From a checkpoint of a small transformer trained on Wikipedia: 113M tokens.
Each number is 128 + 24 x the weight over its row's rms, rounded and kept within 0 to 255. Layers, rows and columns count from 0. Numbers have three digits each. The size before them is the row's rms in percent of the matrix's.

# layer 2 MLP down, 96x384, rms 0.225, rows 21-95, columns 192-255
101:167122137118115118117087120145145118143101167115140174140112133119133102151119134120104130115097150121167118119138108132129132168133065144157127131092109123162140187122137123134081108114128111
099:143117121119100097112094160105115143114121079130112149115137110152134145098140134130114097085102084133128142138149152145111114115170132151202129109155116082096083093142142136124125112123091144
099:094123126104130134117151085110128096114153149084146140141100110116145161150136110118136162122111141125127130149098096117156117100112137139146105133133118141128169112170164142131154129165113142
099:110176124132150134113149141131171136168086144152149137143114145128132116180114143075110121140128122120127135167141136154161157173107143158135104188133119184124132171121097106100077136135095137
103:154180143147090121123137128123167150100109133134080098085126110138137121180139133156147154146160127100087132139147127137125170131140179121083114147100111121128113154109119131141173082115122145
104:128104118111146109148113121142108115157171145109159173148143103137159117129148154154122144105178152147111110144131135148088115154151100143128128088120135077111164123175141103130131103107159112
104:200108176112136115165097150106098124130115167119152144139109088119113134118118115138133110133104154126119156126115154150139106123117121115125108091126157160143148107144087057152102100095126144
088:110175157113148126159145136128143088137170135126129096141089088085139094145180118129156135142153075134120137137121145146139128133139121144144176111102087120119126115117089146133104088151114138
101:108166140144114098113129119179168141145119152109154147183148106118115139145128119118124090117109090115143138145119152155128179134130087149156126064139140108130161160142133101127130131149167156
115:108133126124124108133106124121111122125098142099144120128124190127124123153148105104105124119125107141139135102124117136123097097164115114133133131156099152115117112087104105105115149115146106
099:121131160103118156098165122134127146091103127131135128166120141119084107098149122138134186105136153085093147133159174133103148121130107128095185120148115125180123133097146136100151146097092140
100:138120114173133141113136116109133109125081120127146129082118098142160175121144114135156115118135157125095090147102075117159137130152156084157153125173124140157152137145116136108118170154121123
096:129107112085151141152119109113123139076116160122160107117144113123098145140138138129070124155101110110087098161150108111142127169165089119116112143123056143098073126118123106108133120116124172
096:103115089076137124071152101121165138140111160113138147109136145129101131158123099137141137149148147151162090158112107140111128081101099150105100163160162135145155139123146110142101123126133114
090:137130098113100119158140083135136130107128173139134095145190099106127146124136094149158149123104136085085095128132124126141129113137088136131118082161137121103126118135175137118068113124101144
093:120168113134137107146139105151098118129124147126120147150086147134146142112137156104134090129089063127140159125114187113164130120086120131126140079142117180108155119125083134143168145167135087
104:141142123136142090142155138183153122144105111161142107140102104138063133150136158112125133127120117115105130120139135072133113073112158126150157106129111120082121113097127124116138063149136122
104:152170127106097144169119104115135109143134108105117182119124137074139133098150091110170094138128081147128126128118096130140135063163143120123092176132152137080128143144149109061108118095107158
101:100127154161111115135145106128155120132109106163092106130082131150135140122128116099117123120131131132151133167132135152101099136144129090124115127115097162117136108114160099134104093122104135
102:134107102153118138096117124144159104120095126131123123104132127081121163119135126132159110146131119135111147130114114129103109127126107114133101147158123162157148147183133114145148126121146076
098:119131110176137148126109105126150149129137139162130105123170113114181117129125087120129164154156162137173097147122126094170097145152135117117176151144110078124120106100125160117135159139095114
096:097124175159157151109155149081104136087106107169126079169119162175118092114136114144128113123125157104157111124139063155138141126115098150131179147154159140156159161137149161151129153102101112
097:139095076126149182168152096116100118120132175105108134141100147134114134160094137160191149124144117122105141132107128128111160114115119106112086156136201119111103117099121149087101088148073146
106:108141132179141135154136113125105105101123140153116170126134115098087147102142150111151147126107137129088113127106168107132124188121128127118127119068096127116121128128143159104136132119141109
099:163109121119095096096136123136122129109100153150117130105124155134143144124134104137122134113128155130130126151144152139110114159105108095156119148146092138155131180175138148112134117083132178
099:141082148104118138124122151153126121156101106125126143104134126152121097139109159114098097179163103056136132126090129137128107123121082126141137124171074124154105131170134125124161139152110157
102:143148136156121088141158140140118118115162123119138141157112115101112143053106127122122124165097107154123103149155118150140131142130134130112147110169111082100154104116123145149102111129098150
097:072163155122093108107150105136156107100129125133115111124145126077170080121094110136115124090109104109125135107100142105105095136140104091110090143146123125105135126131132103138143088160151105
100:092088121160150177113133152118149141126155085171118122116162146131117156112139139127131120151110144131092117141126160132093135122127123143113141109115148128119131122090099127118125162095159166
107:106120137092100115141131162107134165132101124131143135077112163117103146099128137107148138156135143109108095110108140131115135153104090145119113116122148097111092091124115115150124091064128088
097:085107164121151175126128098152159160125122110159094140118118162130101076113088142139149100159154129084128166133119142108114143168105084093149068074161141142136157148140161122085140131101131116
103:124167111064103145122111130131105129129109114170126136143137148165174127119074122111154149119121096127160129140142147100115109106115187101150116108109105125128104100130153125125084094067130142
106:159086151173134142130147128126131094158122112155151142162101091152149096134129086146136140128115181155115085137091063146118123153108154153108148183110128138133137140146121155136122129152105138
101:154135124074151098103201137113142130179152077111102156101099142112141143069154144119150124105131107116138148161113119141115117085109137135162084115086117119118143074170145099110161111149139120
094:122103146108097127131124106158124065138175150119164206193134148102121139143153107091111156116148121163136123155145162117173153110099105131160147112080127125153165087135136142141128108130134117
110:165137117142143120140168130092127116119134204083127127132127116151119132168095087130128109180112120120112120169174122156142156165113119163106094121115142108107102140142106128101161163137155132
100:173105143132138082107144108141119139154126129145139113128127131126116082164104122186178107138100111117176151153113111107143148153154121111105159127172141113134155126145172109150114119137131151
099:096163130102175123177178157176155133136118116161142103102158148151111174129132151150146126107120087156153126152172134148148156091147121142137125067153131110099131150129155141138152109139100109
099:117158164127146159122099116109158104118128157097139186093100157123085112132131095101130136138075125126111156126173125128179122160175139125135148176140149170133100099106139134176090110112087100
098:116144085161127161175138135133124113176114117118162133147148154148109145112171111130095133138183119136135114157117178157150136119127082094120111111147150114094125115097175115073146150139139152
098:118133146155144154146110147125114129136156137101134088113097117099144129136093102139139137128110118142153153160136164085119098139129140132130111112140150150121126129106130103117094107125122098
099:102150163132125120133124124147116135145097091169121090157117138085121090124113184118161097137106135097196132139140140158088151138139159125183154167162104074111127169129138152147077140147124128
103:102182131091107114124153111127163199145126101146088097116129164133138154119196116124135132125138097141092135156143139114141109117133141123131134198134111164097088146144106091105173146104124142
089:141112153115126144134160144116148103143174118161153160125123162116161124114140082118146107120143113152107141113133096112095096159090144111148116117117162131119125151105166115085146147089125146
102:164090102127117165115149136119070134098139116142089113136136067147103113182097123109140108140128093097146138136123113113115118121131096141106110155073145162149107074097149095141139126122055107
097:151130141111108138114151150090057111083148106127115053121170149112165111144130118123127117154177187119130125185127109072151146086127129125129157113109142101145132136129150155155126123128096106
102:112127172119131131099147079110155117123121150131120084123096132138114118167147120158148112113165142134087150152129122145152121141076108126126155135157172121130100149156111128127149118126102143
097:115110127146117123130136112139143113103147115159155119132077104107058118126164134107163143135144147136182118172117138109142111130120125119088156119144127123118148143149133145120129126152129135
104:098155121118137160140153143094160139108121140146140087141160139113120096125104153145122130094163114104138140133114142136133167093176137124111113127113118134110180148122139190120125139170114135
102:106126149118149139141087150131119134090126142147155101120114148111092143150101242116164110114121093090081123106175147129105140103158064140153121062138118135123156096094114139135140131118100137
103:121114148081128139151139129121135090152136081133142150125159183116158166178161156169109120126100156132101139182131140146119129165110145117148127098143140090108123133115109116157122127151152156
103:120112159061105168116122116134132107154126119136126137100105161110144116131141145131093167143151132099157078126129128152141094087115118123110131159148088128121120135130113148110099159138103130
098:133116128140138125126142131145165106112076126127114103116158132112102172113109139157116159161121160115119117157147134121139117141170095123159150084142128150133126147148115132107143157095122132
098:146110135084141129102130124136167131162156112099136168120137116108118168163138132137123143100149136163137144164143114147132137150110097161136143146141139141147136114125091115101136179130097162
099:082097114124142171131095146128124142097120135141109181117148127140132146107100189118142156120121118127127153149130121104138142090112125181159102099121169126175104128154155091095113159127158115
099:117123120134134110138153100137112140099091154128129157147088120103151143141136124154114130107129091120095166165131128113105108145129133105149100113159106144085115084130136101092145103139117124
104:124125140147170091156117153172112133183144142142127148114128119111145153144144181167138149134147087105152155137125152132087127144066118105146097159153158137152144116117157097144109097149136131
095:169136165114135118106112107097171151089131129111100149121100130132136137137163101129109149115109114148143153130086155130113112122091084102110092130118103088149087157167134088141143100153111097
098:142093121148113113125096138149136105159117154106106181129102101104169118147138136151086120149110091088087133133103141127122122081139127155123126126130148107111122150178096145090192134151162099
102:175099158123164081131142107156125106116113133100144111144084113171128102120150129124160114156107146119092093092128124130115067138148124137128113113206162096140085133089132156126136152126125150
092:084133155150088154132128120130154176112117124147138108124140135145148124106133128143136110148127143164122103115125099151142142129150128093170092170129133149109123082125174137152141130139086101
104:140158122118097131131137083093111150167143130137111140072132129145168127154140102155092120138151174105138135129117113127100173184139126156120108146121086103107135118126118157098073116112115154
096:104147115118143177135117151129147157108140141131177183101131156100102131137121123096153149080122122137193088125132131127189077108150096132167179082123140133105108113145128154136179146146162123
099:107172139140121128145158155110143167111158136163154141137157143136154095103169134100129114124181086087111104155192115127091139106103128109115145158119097143140083121164133136150155156157110102
105:153146094105149112138106148095114110194112184137078110145129106144178069143079147141163121115131083124166128115152117144117138115162146120106126128109145150152096164098091129140069142148123128
094:124122150116129128183121100138095157110170129109106128159117097108164152110185142106128153127162163153166098125137098093114156141134091119106137147138132066125136123114126118154110113165103120
098:165120124149158141074107147106130154107106139123148124097155142135170109128128162106093112168091106122150090140158143117145133062146094134103146130132115157139116137133116138120128129107152143
101:134121141135152123134104136097145116131148126122118160164117133121170135126113094137118148088073091135124150110191104094166088114142114122091134158163138118135107126153139154127139104112141104
094:125175178088131100122106126185152112125113106150107113150073116102142116183115126116116125116099111123080133112107092085109106110149066149101136185121074154140129164115132101128125119140138110
103:116132120159143102122137128145155158111187128112124145158106136128107135146130115118108117116108100135128129159125116125155129144089135158132125166119161076154124145127158159142115119140083146
097:118143117140146124107120130099147107155137102095152107102137145137123127107152138093125150129116130139094098143130121098133118170126140164089158143149153099156137153110139083116134124126100136
113:085124108091146128149128127107080124115155141133106120148131134157128124153122119121146134101130164153183152144111085161144134124142063110177126093145118101138120114152130169130121133139149150
098:100159156082134140113134119119122128136176152107145082104154180156148089121082109121141140165092128095077128173105148117115157082144155139104098112138123116105103126164132134114093112130094120
104:167127123153125116125111074132112142140109117148107139123125107123116095118126115109139059120154138141109172119136161155148130140123151149108118093137120137141113095137131129121116111139152126
102:090115157153124117141140122127110154101130147126136160165102098120067159131159132139131113141120106112100106136100149134112142098131119117121092137106126176144137188122123143139152150147140082